Weights of a small transformer language model.
Size: 8 layers, MLP 1280 squared ReLU.
Architecture: value embeddings, capped logits.
Training: a variant of Muon for these matrices, 471M tokens, 7002 steps.
Each number is 50 + 12 x the weight over the matrix's rms, rounded and kept within 0 to 99. Layers, rows and columns count from 0.

# layer 5 MLP up, 1280x640, rms 0.127, rows 468-511, columns 320-399
43 59 48 51 43 48 19 25 55 39 68 46 30 71 48 53 48 57 52 39 49 42 48 55 63 35 58 60 56 33 46 75 37 66 40 45 47 68 61 39 76 55 64 57 33 52 64 53 57 51 22 48 63 64 11 56 50 53 48 48 39 54 22 42 51 47 59 42 47 47 46 70 67 76 60 44 43 32 33 59
48 61 52 64 43 49 45 37 57 48 53 48 59 63 56 53 51 68 29 51 47 37 48 56 53 42 37 55 40 52 51 55 57 58 58 54 65 57 48 31 69 42 52 42 50 43 33 42 48 54 40 62 46 63 55 59 56 36 48 59 53 38 55 43 55 47 47 48 36 53 49 55 28 47 54 37 45 44 51 52
44 38 48 42 47 45 50 52 46 31 41 40 36 36 60 55 32 51 69 63 35 41 43 34 37 54 50 55 38 60 36 52 30 74 55 24 59 48 42 48 58 32 62 42 47 63 44 54 46 50 57 48 33 40 40 49 36 62 52 43 80 40 71 63 68 45 61 53 53 45 51 48 49 44 65 51 65 76 75 67
42 59 48 52 71 53 31 36 42 50 30 54 71 46 46 62 47 47 22 55 60 40 49 61 49 42 51 36 18 58 46 52 40 54 52 55 54 58 39 52 46 55 36 46 63 41 57 52 53 41 68 60 39 45 55 74 46 52 55 44 52 30 64 44 54 23 41 47 46 59 62 53 50 62 42 45 57 51 38 32
38 53 49 75 57 76 31 74 56 65 43 47 70 74 48 50 36 59 72 32 31 35 26 40 54 30 48 63 47 49 52 54 47 46 34 21 47 40 41 30 66 34 27 58 44 52 52 46 47 78 55 23 42 40 58 29 46 52 31 55 88 51 50 29 52 43 49 46 66 66 40 26 22 48 29 67 46 61 63 40
62 33 44 47 59 52 57 46 60 58 54 29 51 40 64 60 51 57 72 43 50 64 40 43 45 46 42 48 46 43 49 46 53 38 66 48 44 68 54 47 70 53 50 52 50 55 45 46 67 42 25 50 26 41 47 53 44 62 58 51 53 33 45 63 32 52 33 53 50 47 65 63 52 32 42 40 69 57 64 29
46 41 37 40 75 64 57 16 63 69 39 48 39 55 52 66 37 34 45 54 61 53 42 63 63 68 45 56 43 41 52 22 71 45 51 40 39 48 32 71 73 41 40 56 47 39 53 44 72 50 49 61 45 51 42 62 51 51 53 56 42 62 63 48 54 67 28 50 70 51 57 62 56 69 57 55 53 48 65 43
41 47 51 45 69 51 37 37 47 58 53 52 53 36 43 45 53 62 63 64 37 23 15 38 54 54 45 50 50 59 38 42 56 53 63 52 55 60 55 51 48 49 50 17 48 70 47 50 54 45 47 68 55 69 52 39 49 54 49 47 66 57 44 54 51 42 63 71 43 57 45 60 47 59 39 62 50 36 47 56
49 42 43 61 48 52 32 32 40 60 62 62 43 59 64 10 72 62 67 53 26 37 48 49 70 49 41 57 29 37 56 58 35 70 64 37 74 48 50 39 44 51 44 30 38 36 44 50 48 43 63 28 55 33 60 50 42 42 41 60 54 58 35 36 44 37 62 68 42 57 67 50 48 59 81 39 68 42 53 52
45 54 52 36 85 58 63 62 45 30 39 58 45 51 49 75 53 48 62 49 30 81 53 47 34 46 35 64 38 23 45 58 39 78 59 56 43 38 45 62 66 43 39 54 43 47 39 40 50 32 53 64 50 46 42 43 66 42 70 73 34 48 43 20 62 57 77 45 43 32 54 30 42 40 44 45 47 46 67 50
47 19 63 52 55 43 72 48 40 48 71 65 62 30 46 62 63 27 59 32 62 51 54 05 56 56 39 50 64 42 45 53 40 67 43 35 40 44 48 52 79 58 50 57 61 74 81 75 57 62 63 74 45 22 73 52 47 73 58 54 71 61 68 49 48 45 72 52 37 44 50 54 36 36 50 59 73 30 27 48
58 37 42 58 61 64 52 59 51 49 38 42 61 93 78 55 61 54 44 46 39 54 44 39 61 53 52 44 50 60 40 20 72 46 52 39 35 46 39 42 42 57 61 56 57 81 65 69 50 59 59 50 57 30 61 37 52 14 34 49 39 54 56 52 46 73 46 49 67 23 36 69 48 53 64 44 58 51 52 57
46 49 57 48 45 39 54 58 60 58 42 36 39 37 46 43 52 37 57 58 55 35 47 54 57 52 47 34 55 58 37 62 57 46 50 52 55 59 45 61 54 44 41 32 63 57 61 47 56 49 49 54 54 54 40 37 73 52 61 49 34 45 31 30 74 50 37 53 27 49 54 45 85 61 51 49 59 30 64 38
56 47 76 55 32 39 69 51 56 53 41 50 49 58 51 37 47 66 61 41 49 54 46 52 33 61 59 22 60 44 39 54 67 64 52 55 40 47 39 41 48 62 41 35 56 32 56 47 46 31 38 22 39 59 44 51 53 53 43 56 52 70 62 50 41 63 58 59 42 52 42 40 70 43 51 47 32 39 51 51
51 42 44 31 45 75 46 51 60 24 60 69 67 54 51 31 63 57 57 54 46 43 53 43 51 31 51 51 42 67 47 30 51 56 54 47 42 39 62 38 52 66 39 55 67 51 64 59 48 70 60 58 45 53 45 51 41 53 42 69 28 67 47 61 53 54 61 68 36 55 51 52 37 62 44 48 42 46 46 35
86 51 43 41 48 52 31 51 56 39 62 69 40 62 35 40 23 50 45 50 44 58 46 37 34 52 52 34 58 34 44 62 31 42 63 56 30 66 26 54 45 51 66 53 63 45 34 49 55 46 32 56 44 60 43 45 45 38 68 50 64 68 62 50 66 25 35 36 53 42 56 57 29 57 47 31 47 36 49 38
47 71 43 46 45 36 63 71 55 56 51 44 50 45 53 52 30 44 68 43 42 79 74 48 62 70 50 42 56 32 24 56 43 45 29 59 48 59 52 46 58 53 43 56 59 62 69 47 33 52 65 56 59 24 49 47 41 67 47 67 49 43 63 50 49 81 36 59 65 43 49 54 52 56 57 39 48 49 48 58
32 53 32 31 45 62 50 49 52 41 36 59 58 82 48 29 42 38 42 58 49 56 52 42 57 63 52 53 51 66 26 41 58 25 48 25 69 30 56 48 62 59 50 31 45 40 31 57 56 66 53 57 54 75 63 44 66 59 60 43 67 57 57 49 51 61 42 30 33 65 52 42 69 69 51 63 67 47 59 34
59 54 51 58 64 56 34 45 57 42 68 59 49 39 36 44 72 51 38 41 71 49 49 65 43 37 72 51 49 71 39 34 78 49 48 55 45 38 52 41 47 55 57 36 66 49 30 51 40 49 14 34 42 19 59 40 53 52 54 32 27 59 52 43 51 47 56 70 66 61 57 50 52 44 42 64 54 61 47 63
64 18 41 39 46 64 53 71 64 82 43 67 31 49 49 52 54 36 51 56 45 58 43 52 62 35 67 67 54 73 59 35 46 39 35 64 42 51 55 46 39 54 52 48 56 64 56 73 51 46 55 41 35 61 61 36 71 60 45 30 75 34 50 55 54 63 61 45 54 67 48 35 51 46 53 67 47 59 34 63
55 35 50 30 42 77 43 31 26 51 52 49 50 52 43 55 63 39 22 48 65 58 65 63 64 75 54 61 35 50 48 47 43 59 51 65 43 38 57 46 24 52 52 44 47 42 13 54 66 48 47 72 49 46 53 41 28 19 67 55 54 57 31 41 81 51 53 50 53 51 38 53 61 53 25 43 47 23 73 58
54 44 49 48 26 50 41 67 71 52 40 31 39 64 66 48 58 74 75 68 28 60 60 70 37 58 58 25 57 38 36 63 32 40 53 44 50 69 68 61 57 55 57 67 45 59 52 77 59 62 23 33 50 46 25 51 68 60 39 39 25 73 57 52 59 45 21 45 55 26 56 30 56 46 23 38 60 24 25 45
55 54 31 64 71 51 35 51 42 50 81 39 53 72 33 42 69 35 49 52 63 63 63 38 44 57 68 58 63 42 46 45 41 43 51 47 49 71 46 43 51 59 50 47 66 61 56 30 40 83 61 65 32 33 41 44 63 50 47 38 64 42 52 17 40 43 43 37 56 51 41 46 56 69 43 46 56 51 43 66
52 49 49 51 48 53 41 48 71 60 47 58 53 64 70 50 67 53 38 37 48 59 56 49 36 67 28 54 48 24 59 36 41 54 30 29 54 57 61 54 38 64 55 54 49 44 38 50 34 52 37 45 47 70 47 63 51 55 64 47 60 49 46 80 41 61 47 52 41 48 46 55 56 40 65 52 38 32 71 19
51 31 61 32 36 38 53 56 50 56 57 59 58 43 40 58 56 66 47 53 44 57 30 49 67 51 34 46 58 59 45 56 49 56 66 53 52 56 40 40 65 46 54 56 26 42 51 45 54 49 52 61 56 43 47 58 49 50 72 58 46 54 46 51 51 54 53 51 32 62 52 59 39 54 50 63 65 48 38 45
73 59 35 61 60 49 58 53 39 37 47 60 36 48 73 31 42 74 47 54 38 46 48 38 39 35 34 56 51 32 55 57 55 37 45 46 62 44 45 64 54 43 39 57 69 51 53 52 47 40 54 41 36 48 52 50 42 43 30 47 45 74 67 58 50 74 56 54 34 40 47 41 36 75 46 48 37 30 65 47
61 61 58 72 48 43 50 48 49 54 48 56 59 34 31 57 53 53 53 50 38 63 37 89 63 51 48 43 47 42 51 57 43 64 64 58 41 56 37 58 54 32 41 45 27 65 61 54 61 51 48 35 47 65 67 72 54 51 54 67 64 41 57 18 42 42 33 69 68 42 50 44 52 59 72 51 43 34 77 52
23 50 55 48 73 45 56 33 42 45 34 52 46 45 56 51 39 35 45 67 45 43 38 46 51 52 43 61 48 38 54 48 50 64 49 43 55 51 62 63 53 45 68 27 59 45 35 31 43 53 34 72 42 62 61 45 45 60 51 63 29 52 48 74 57 46 52 60 44 51 55 48 49 69 49 51 56 65 41 66
11 48 55 56 55 62 40 27 72 48 48 50 67 17 79 57 58 46 61 52 43 47 46 70 27 42 62 51 37 50 57 55 47 37 47 23 17 60 53 50 62 59 37 76 44 58 27 42 68 35 66 46 42 39 62 71 60 44 33 49 61 51 60 37 41 27 67 75 46 52 56 49 33 34 52 37 60 41 48 54
49 30 70 60 66 63 40 25 81 51 52 41 58 43 46 61 70 46 48 55 41 46 36 49 48 61 44 35 60 49 40 36 48 62 30 44 40 53 47 62 58 45 50 67 58 44 46 28 53 55 51 58 44 38 65 53 79 68 49 48 45 37 44 67 36 52 53 39 46 59 53 50 51 60 57 33 45 50 51 49
44 37 52 52 57 52 49 35 51 60 66 34 40 38 51 40 43 63 64 55 50 56 48 52 41 43 48 51 43 66 53 47 62 47 62 62 48 66 36 65 65 54 60 58 59 47 49 60 47 46 60 47 62 57 57 70 46 63 62 53 62 57 65 50 54 55 47 46 54 38 53 43 43 41 39 56 64 59 39 60
53 56 58 24 44 32 55 57 59 26 78 53 50 58 57 45 59 41 44 54 47 40 52 47 45 52 51 69 40 62 60 35 28 29 53 48 45 52 56 61 50 35 54 39 64 38 40 47 53 59 45 46 41 75 42 64 38 58 22 63 39 65 53 56 54 71 43 64 50 58 61 55 55 52 43 42 39 56 44 44
42 53 42 52 50 64 52 56 58 40 39 60 54 44 60 65 44 48 33 59 47 58 38 47 47 61 44 55 18 50 43 49 52 54 32 54 58 53 57 29 56 58 65 48 52 64 49 35 54 42 40 40 72 54 45 41 39 54 64 35 34 69 51 55 56 56 44 56 52 38 46 57 40 65 60 30 53 67 52 46
72 44 49 58 64 61 42 55 68 51 71 48 28 62 52 60 47 56 62 64 63 35 59 58 53 49 58 51 48 48 41 64 50 58 43 85 78 57 82 60 47 42 62 38 29 70 38 57 73 25 43 51 47 53 58 57 47 37 51 44 39 57 47 28 61 55 66 32 38 16 30 65 54 49 60 48 48 45 51 37
39 37 48 59 63 42 66 30 44 26 46 65 55 51 63 19 44 45 42 35 47 40 48 41 59 64 43 45 38 42 35 68 62 71 58 44 62 47 43 27 38 36 56 41 22 44 45 43 37 43 46 37 49 68 51 18 38 49 31 50 43 55 68 71 43 56 47 40 43 58 64 59 59 31 52 38 53 47 67 36
54 55 45 35 42 63 40 41 52 40 47 37 48 25 63 51 49 45 57 51 64 26 40 60 46 54 58 38 45 30 54 24 30 50 33 67 43 50 75 60 54 61 29 51 46 33 55 56 53 37 56 26 33 64 50 51 36 37 42 42 56 39 56 60 58 46 46 45 32 42 51 63 46 50 34 36 18 32 57 39
46 35 54 42 44 47 62 32 51 49 28 36 59 51 58 49 38 45 33 46 57 53 52 81 58 48 43 50 55 50 54 40 38 32 69 35 47 58 33 48 47 53 31 60 57 51 47 57 47 49 48 54 53 51 54 61 42 53 21 56 71 47 56 65 66 58 70 42 33 43 57 58 33 59 47 48 55 62 51 59
31 35 44 37 49 43 59 63 63 44 47 40 34 51 49 35 32 34 32 41 67 51 51 35 49 52 52 72 74 77 54 49 24 28 62 21 47 59 61 39 46 37 45 41 45 48 38 71 41 55 50 45 58 50 63 56 37 36 69 43 44 29 40 67 32 49 26 40 64 53 83 57 47 64 44 54 42 49 51 71
52 47 50 18 58 34 42 55 44 41 42 51 43 53 48 66 52 46 44 58 47 51 51 41 61 45 55 32 53 51 26 42 58 30 66 45 57 47 52 58 52 44 43 32 40 33 57 69 49 55 45 44 47 54 56 39 39 40 49 43 59 40 49 28 44 69 61 39 24 39 40 41 34 51 79 62 56 46 61 56
53 61 43 34 51 49 60 55 63 47 31 57 50 56 52 52 42 38 75 57 47 60 55 50 53 33 61 52 40 48 31 44 65 49 65 45 57 75 28 62 45 41 55 40 60 36 52 44 55 54 43 46 62 54 46 40 40 65 45 58 56 51 53 39 51 56 39 61 61 56 40 54 38 25 38 53 36 35 28 43
37 51 71 42 54 54 60 63 49 55 37 34 47 48 49 50 53 56 72 47 54 40 65 60 39 38 75 60 47 57 51 54 59 57 42 63 44 49 58 53 47 46 47 54 57 55 59 48 52 33 41 56 47 50 24 38 69 44 46 53 40 39 43 42 49 64 52 45 60 60 53 43 51 60 53 61 47 45 41 51
57 63 64 51 31 58 48 44 58 70 54 21 48 57 49 47 60 50 48 39 35 56 28 59 55 52 45 53 41 39 51 48 36 48 45 49 44 30 45 56 49 30 33 55 72 63 56 52 45 45 32 57 60 69 36 55 57 41 39 62 53 53 50 48 46 36 47 54 48 60 43 47 62 43 45 43 58 46 60 55
41 42 49 68 57 55 39 46 41 50 28 41 63 32 45 47 17 44 49 54 34 64 61 55 40 58 31 52 59 33 47 42 27 56 41 44 36 69 64 55 63 60 45 52 45 74 56 67 79 55 69 42 36 65 44 46 34 37 49 38 45 64 57 50 46 56 36 56 30 55 45 46 58 45 52 62 25 57 36 60
30 48 69 38 62 52 50 38 46 19 52 55 54 57 41 39 58 49 25 52 57 59 34 45 51 57 52 32 60 39 63 61 43 39 41 38 42 52 54 41 47 53 64 44 44 54 57 36 58 62 53 42 46 66 54 52 47 51 40 43 58 43 66 44 68 65 62 40 33 50 57 56 55 45 53 44 43 41 42 41
# layer 5 MLP down (transposed), 1280x640, rms 0.0896, rows 468-511, columns 320-399
60 48 46 43 49 51 45 46 53 49 48 50 43 46 31 61 15 45 37 42 50 44 32 39 58 55 51 42 63 42 47 45 13 43 45 32 59 46 41 49 26 67 73 50 40 58 45 56 56 61 46 36 59 57 44 49 53 52 59 59 57 66 53 40 62 51 49 48 56 48 68 49 51 64 47 58 41 49 57 54
67 50 61 58 40 43 61 49 44 61 50 46 49 61 43 44 47 45 47 49 62 42 54 39 42 58 56 57 57 40 52 48 48 60 49 56 50 50 47 48 49 40 50 49 45 52 52 53 37 43 59 40 52 53 53 46 52 58 61 45 59 45 41 50 41 42 29 35 43 59 44 49 56 30 34 44 63 57 46 39
86 65 46 51 44 48 54 56 42 44 35 49 56 43 44 77 44 56 36 58 43 54 78 42 48 46 61 44 49 57 46 47 54 50 61 39 33 52 50 66 40 48 62 56 25 51 52 70 52 33 52 48 48 50 47 62 46 60 51 42 36 68 33 53 54 55 60 59 51 72 42 38 47 57 53 42 62 58 39 53
48 47 48 37 70 44 61 40 38 62 65 42 46 43 48 54 65 32 45 42 48 45 57 50 43 65 32 46 38 39 50 50 53 49 30 48 44 51 50 48 48 38 35 48 49 53 50 28 39 36 37 31 44 63 67 51 47 56 58 41 52 60 48 50 63 47 40 40 50 59 60 35 42 57 50 77 67 56 39 63
56 49 17 34 63 49 50 57 43 56 62 61 43 61 44 62 60 52 62 26 57 41 78 49 37 47 38 60 52 62 68 39 49 62 46 52 59 60 46 50 38 71 49 44 53 61 30 50 43 43 56 66 35 53 35 61 36 38 40 56 51 43 53 55 63 47 59 47 50 31 56 46 54 65 50 64 46 39 48 56
59 40 46 53 35 59 52 49 64 59 35 54 43 63 51 44 66 52 31 64 55 55 28 72 66 27 55 35 59 55 42 58 50 46 54 40 29 28 49 39 38 54 41 56 62 52 24 76 60 27 67 61 40 48 53 41 54 72 47 51 34 44 58 44 54 40 36 43 24 56 63 43 36 66 44 46 36 37 56 55
64 54 64 30 52 49 41 42 52 60 36 29 48 65 56 48 44 54 53 38 57 48 40 40 39 40 56 58 48 62 51 53 60 44 52 46 52 31 52 49 50 55 35 35 27 37 64 53 34 54 31 51 35 37 37 57 45 49 48 49 49 65 54 44 58 44 29 55 59 44 35 64 51 58 51 55 42 53 62 51
28 66 38 42 52 20 50 67 56 45 37 40 56 67 58 57 69 61 42 43 64 43 51 44 58 56 48 37 38 72 26 74 33 61 55 70 54 51 25 39 63 54 47 52 61 45 35 54 46 46 50 47 48 54 51 46 39 49 34 35 66 56 53 41 39 51 53 57 44 33 47 47 48 51 48 39 46 60 45 51
35 36 22 45 36 39 51 42 11 51 28 49 49 64 39 46 48 56 58 31 70 29 37 38 49 61 65 32 48 51 52 35 71 57 85 44 63 36 53 76 51 48 40 41 42 56 42 46 53 46 67 64 65 66 38 51 39 57 47 48 47 53 52 39 48 53 81 58 26 53 45 60 61 30 63 55 48 27 37 71
65 51 29 56 49 32 46 75 45 81 37 62 62 33 54 38 44 66 43 45 50 51 41 46 33 36 73 51 64 29 34 40 48 44 61 57 41 54 39 63 42 66 53 54 71 60 75 62 30 52 42 47 59 44 59 54 48 56 56 53 45 54 52 39 61 52 83 47 45 73 45 34 48 47 52 47 66 60 32 41
69 49 61 64 53 64 54 58 41 80 51 30 71 27 19 34 35 59 46 64 66 51 52 36 40 57 48 65 34 54 75 31 50 55 48 41 52 57 60 79 43 37 51 51 38 48 56 58 46 53 57 59 50 53 60 49 44 53 43 44 48 34 59 36 50 36 36 50 34 55 37 44 51 50 44 40 40 39 40 54
42 89 53 64 38 64 61 52 42 55 61 50 28 41 64 35 54 48 48 51 46 32 29 69 49 74 68 45 69 46 55 40 88 47 32 74 45 37 54 54 37 87 63 49 47 58 23 55 40 48 23 40 30 24 36 48 39 40 31 43 64 55 45 38 73 27 56 58 53 55 57 51 41 34 67 31 16 58 67 73
45 59 42 52 55 62 48 50 50 43 55 62 60 42 52 66 48 60 55 62 35 57 68 43 41 31 49 41 30 68 52 37 62 58 49 48 53 66 33 58 45 69 49 52 48 51 47 40 41 40 31 47 36 45 53 36 44 36 47 50 38 55 30 51 51 62 51 43 82 56 60 81 46 39 37 33 34 60 49 59
60 52 65 47 36 52 69 62 50 44 41 63 42 50 51 54 56 33 39 51 43 72 59 64 53 49 46 39 59 50 58 42 66 63 44 47 54 57 51 42 42 51 47 40 61 27 49 33 58 66 52 60 47 71 60 47 60 50 57 54 42 41 63 48 47 59 55 54 58 54 40 62 70 60 50 65 39 57 46 62
32 41 43 58 63 45 40 46 39 52 36 48 60 71 26 70 38 52 53 57 51 48 39 56 53 57 53 65 37 60 47 51 67 39 40 50 48 56 49 62 33 45 53 44 43 63 68 44 63 37 41 34 55 65 52 34 71 53 56 41 60 40 65 42 58 48 42 63 50 43 58 57 42 31 40 33 43 52 56 36
44 44 53 57 50 53 52 59 36 51 67 50 44 40 60 48 58 44 45 52 50 45 27 45 51 63 59 61 47 43 57 61 30 58 66 33 54 40 35 40 35 55 36 52 51 30 54 53 44 39 51 50 57 40 49 55 62 57 40 31 35 57 41 48 64 55 45 45 34 31 33 59 48 62 56 55 49 49 60 32
37 42 54 60 60 61 38 54 63 26 45 50 53 52 62 56 62 51 45 47 56 46 62 70 52 25 42 50 56 30 59 47 42 45 69 32 64 47 34 60 39 41 54 38 49 41 54 69 46 55 57 72 46 65 76 44 60 46 44 55 57 53 27 45 59 57 62 55 54 55 58 67 62 36 56 63 51 57 37 62
53 48 45 38 24 42 54 37 55 62 45 37 52 37 31 28 57 71 63 85 42 52 46 71 42 65 58 50 56 61 53 55 55 40 41 36 51 45 46 45 80 56 63 50 48 46 50 49 16 66 27 18 69 43 66 56 48 72 53 32 30 73 41 36 54 50 41 33 20 36 63 58 70 44 41 35 54 35 36 45
44 51 51 53 39 42 53 30 62 63 53 38 61 25 58 61 57 61 40 46 55 43 48 52 53 37 63 41 63 94 68 40 56 67 55 50 53 56 78 49 63 32 76 36 43 49 61 51 41 45 70 44 33 53 62 49 57 65 55 44 48 35 42 43 52 47 39 66 52 55 22 57 51 51 59 45 54 63 62 66
55 41 52 54 39 56 48 38 38 58 53 50 74 56 34 50 36 54 64 33 50 46 54 30 55 53 46 61 31 53 58 57 65 52 44 46 39 58 47 22 78 31 45 64 46 40 38 35 47 59 64 52 44 56 63 52 59 61 46 44 34 45 56 43 75 36 32 50 63 58 28 48 56 17 53 65 66 62 56 49
45 36 73 37 57 59 55 39 36 60 36 72 47 40 47 40 67 27 52 37 49 67 48 32 79 69 76 45 41 69 37 64 25 55 30 69 47 38 42 50 38 35 55 67 47 42 41 59 32 58 37 55 35 39 49 45 64 49 58 48 38 61 55 48 58 75 40 46 48 47 53 58 45 45 45 65 50 47 61 38
47 46 36 61 91 36 14 57 59 46 37 20 61 58 80 53 77 42 74 62 50 46 70 57 23 59 64 35 60 63 28 13 54 55 27 41 75 44 71 51 45 49 71 61 42 60 42 70 85 40 56 48 52 37 53 40 56 66 35 33 46 65 37 57 76 46 59 44 30 44 38 59 43 42 72 34 67 29 42 45
55 45 66 54 61 56 42 36 34 45 44 54 48 41 41 44 34 44 81 47 45 33 62 42 51 69 54 59 41 47 69 20 53 35 36 31 38 44 49 62 38 58 30 58 48 45 40 72 44 38 46 39 54 40 35 64 53 55 53 32 34 48 71 40 30 57 50 28 38 40 49 76 48 61 61 39 58 72 77 31
01 77 39 39 56 40 69 52 59 51 46 28 40 75 85 37 46 44 48 39 31 48 63 41 49 30 60 48 63 12 55 40 29 55 32 37 51 40 52 43 58 50 55 60 49 48 57 51 50 31 65 58 61 56 49 24 55 37 49 39 50 53 23 61 55 66 70 68 49 54 50 75 46 50 52 47 56 60 51 51
48 44 39 30 43 64 55 50 51 56 65 52 64 49 52 48 50 47 53 68 34 55 50 59 53 68 44 44 55 32 40 47 67 53 54 50 50 52 49 40 53 67 57 60 46 61 42 48 40 61 49 41 51 34 58 53 51 34 30 61 47 53 58 38 43 46 58 58 55 64 62 59 40 48 46 51 51 46 60 34
53 52 72 53 42 61 29 39 38 48 60 66 46 50 56 44 39 11 65 53 39 54 46 51 49 50 35 45 30 50 41 59 63 51 47 53 65 50 62 40 47 49 39 52 48 58 70 45 68 43 54 57 53 58 39 69 53 45 34 42 41 54 36 68 57 52 50 40 36 39 52 47 49 44 45 62 61 27 63 40
47 49 78 49 61 50 45 60 38 30 70 62 52 42 62 44 53 45 77 52 65 35 67 53 37 57 65 35 44 42 69 64 30 39 74 75 56 19 41 59 38 83 33 68 57 54 41 43 54 37 58 54 58 53 59 51 42 18 49 34 60 55 35 66 49 54 62 56 61 57 48 63 60 33 58 52 56 54 29 56
68 51 44 63 55 42 52 44 63 64 42 47 69 42 62 60 69 51 59 57 31 67 47 48 36 60 58 33 48 48 63 58 43 66 59 44 46 61 48 63 69 54 54 50 47 63 49 50 47 69 49 59 52 31 48 55 54 65 60 51 30 69 52 36 29 38 51 54 44 38 59 52 48 51 50 50 60 58 66 40
70 41 34 71 55 44 63 39 30 40 51 40 53 42 60 71 46 53 41 70 54 72 43 76 46 57 42 59 45 59 55 35 68 44 58 30 37 55 42 63 46 45 28 41 37 64 32 49 40 41 50 53 61 62 45 61 56 62 30 30 55 70 57 40 12 38 56 74 52 61 59 60 59 68 51 29 39 51 61 55
48 57 49 43 60 50 68 51 48 39 62 44 54 51 49 38 57 54 36 51 45 54 41 45 41 49 26 54 49 62 60 52 72 50 51 48 44 35 50 42 65 40 55 46 54 54 51 38 50 55 61 52 40 39 52 53 43 46 42 55 52 53 44 63 34 52 41 52 68 45 48 47 41 69 48 44 39 46 41 61
51 50 52 43 39 41 57 45 38 44 35 48 61 44 38 47 39 30 68 53 54 34 59 43 55 48 45 55 66 49 54 50 40 47 44 53 50 56 56 33 38 45 42 55 54 43 37 44 30 50 64 52 53 43 51 53 32 55 33 45 43 62 41 48 33 55 35 61 49 51 47 39 59 73 41 41 37 47 54 33
42 55 39 60 38 41 48 53 34 53 40 61 51 47 41 60 52 60 72 46 55 64 67 32 52 47 48 47 36 48 42 65 40 55 55 65 46 41 44 46 59 54 27 42 50 66 51 40 37 41 63 66 58 71 53 65 53 39 43 49 52 51 50 54 50 39 59 38 57 54 55 34 50 51 41 59 43 54 51 73
64 36 59 67 76 57 34 55 38 61 50 67 46 43 52 72 56 36 57 44 77 57 60 32 54 55 65 40 34 34 60 46 35 37 63 56 51 46 56 71 40 52 65 25 49 47 33 35 53 54 33 56 75 29 63 52 55 51 55 54 43 46 43 75 19 50 22 39 58 12 41 53 61 65 50 66 29 48 53 43
72 18 35 37 70 46 27 29 71 62 46 42 37 55 62 24 69 52 70 53 54 37 33 64 56 51 40 40 51 64 49 47 47 48 47 47 66 45 53 30 45 44 53 31 41 78 52 40 56 54 49 50 47 70 68 49 56 57 43 53 36 43 57 23 46 48 18 40 38 41 40 28 37 36 35 57 48 31 38 32
55 52 47 52 60 49 47 58 41 43 42 38 57 65 46 57 34 51 62 50 42 69 49 62 42 57 35 55 52 64 28 75 51 79 62 62 55 63 73 28 37 44 68 71 36 42 57 61 47 65 57 42 78 48 54 51 81 55 66 52 36 68 57 53 35 50 40 43 21 59 77 49 55 48 52 52 36 52 67 53
39 40 56 43 38 47 36 69 49 58 49 41 47 44 46 72 41 07 38 52 43 40 58 40 53 69 41 49 58 76 52 59 47 34 51 59 36 53 55 37 29 41 43 49 61 51 44 55 25 53 52 72 61 47 63 33 75 28 37 39 68 43 69 68 56 57 57 39 52 61 36 50 48 43 51 51 59 42 28 51
38 51 41 48 67 43 52 59 59 66 56 62 51 42 67 62 48 55 51 45 41 54 62 37 67 45 77 53 58 32 54 55 44 47 69 61 48 47 43 42 45 55 58 57 65 48 46 54 47 53 30 53 49 64 45 77 49 32 58 61 50 54 40 48 61 46 28 39 76 68 52 46 62 54 25 59 40 39 52 33
52 29 55 35 61 50 48 68 49 54 61 54 69 66 49 63 63 31 51 46 36 47 52 44 20 48 56 46 42 44 35 69 52 35 71 64 71 44 85 45 51 37 63 63 29 49 28 62 42 68 65 57 57 73 74 55 60 32 64 68 74 65 62 34 34 24 53 89 66 43 64 36 63 81 52 45 43 29 80 59
43 54 56 36 48 55 42 45 47 41 42 46 43 66 50 48 40 63 59 56 58 55 32 65 62 62 44 48 43 47 55 71 65 36 29 34 54 46 39 53 43 47 41 45 48 37 56 45 57 67 44 43 50 59 54 41 52 58 44 49 45 56 31 35 47 43 40 52 51 49 61 61 71 63 55 49 57 41 47 54
51 61 62 70 46 57 48 71 71 27 58 43 34 71 42 44 46 29 78 65 77 46 24 45 36 47 60 31 86 71 50 45 66 52 52 61 64 33 43 48 59 52 37 25 68 48 46 65 55 43 57 30 51 49 52 48 39 62 51 55 52 52 77 50 47 58 38 64 53 67 66 51 60 50 48 64 23 43 53 54
55 42 62 68 51 53 63 56 26 65 65 39 63 39 70 47 39 66 44 46 69 43 13 61 48 56 37 71 67 57 65 48 46 53 35 43 53 30 58 55 71 45 53 64 40 31 53 40 37 43 50 56 58 49 44 49 62 55 49 54 57 73 52 55 47 52 41 35 50 69 41 47 48 38 40 39 62 66 55 30
74 72 64 40 45 55 66 43 49 55 49 73 62 39 53 41 59 48 19 58 58 44 58 55 41 48 70 32 44 63 39 34 55 40 68 74 56 65 42 49 64 57 41 59 41 68 22 61 24 53 82 60 59 44 48 57 79 27 50 51 38 38 62 51 52 59 53 46 34 68 28 52 52 32 55 53 52 63 42 49
62 41 34 54 40 44 36 61 58 70 35 59 53 44 50 45 56 61 38 56 54 52 49 63 53 57 58 52 50 37 52 55 49 37 61 63 50 62 59 49 61 65 48 55 48 50 75 48 42 64 53 32 57 51 51 44 69 60 56 52 71 50 47 46 66 57 34 44 52 26 50 55 38 62 29 52 49 37 50 52
61 59 43 44 45 35 55 60 48 41 51 51 52 52 47 63 72 55 53 32 33 40 59 51 69 52 58 39 57 50 57 38 57 53 38 39 38 42 47 65 58 62 44 54 47 66 44 51 48 23 43 51 51 28 48 58 66 51 54 52 96 41 42 30 45 44 25 39 43 44 40 35 51 58 27 40 50 45 46 51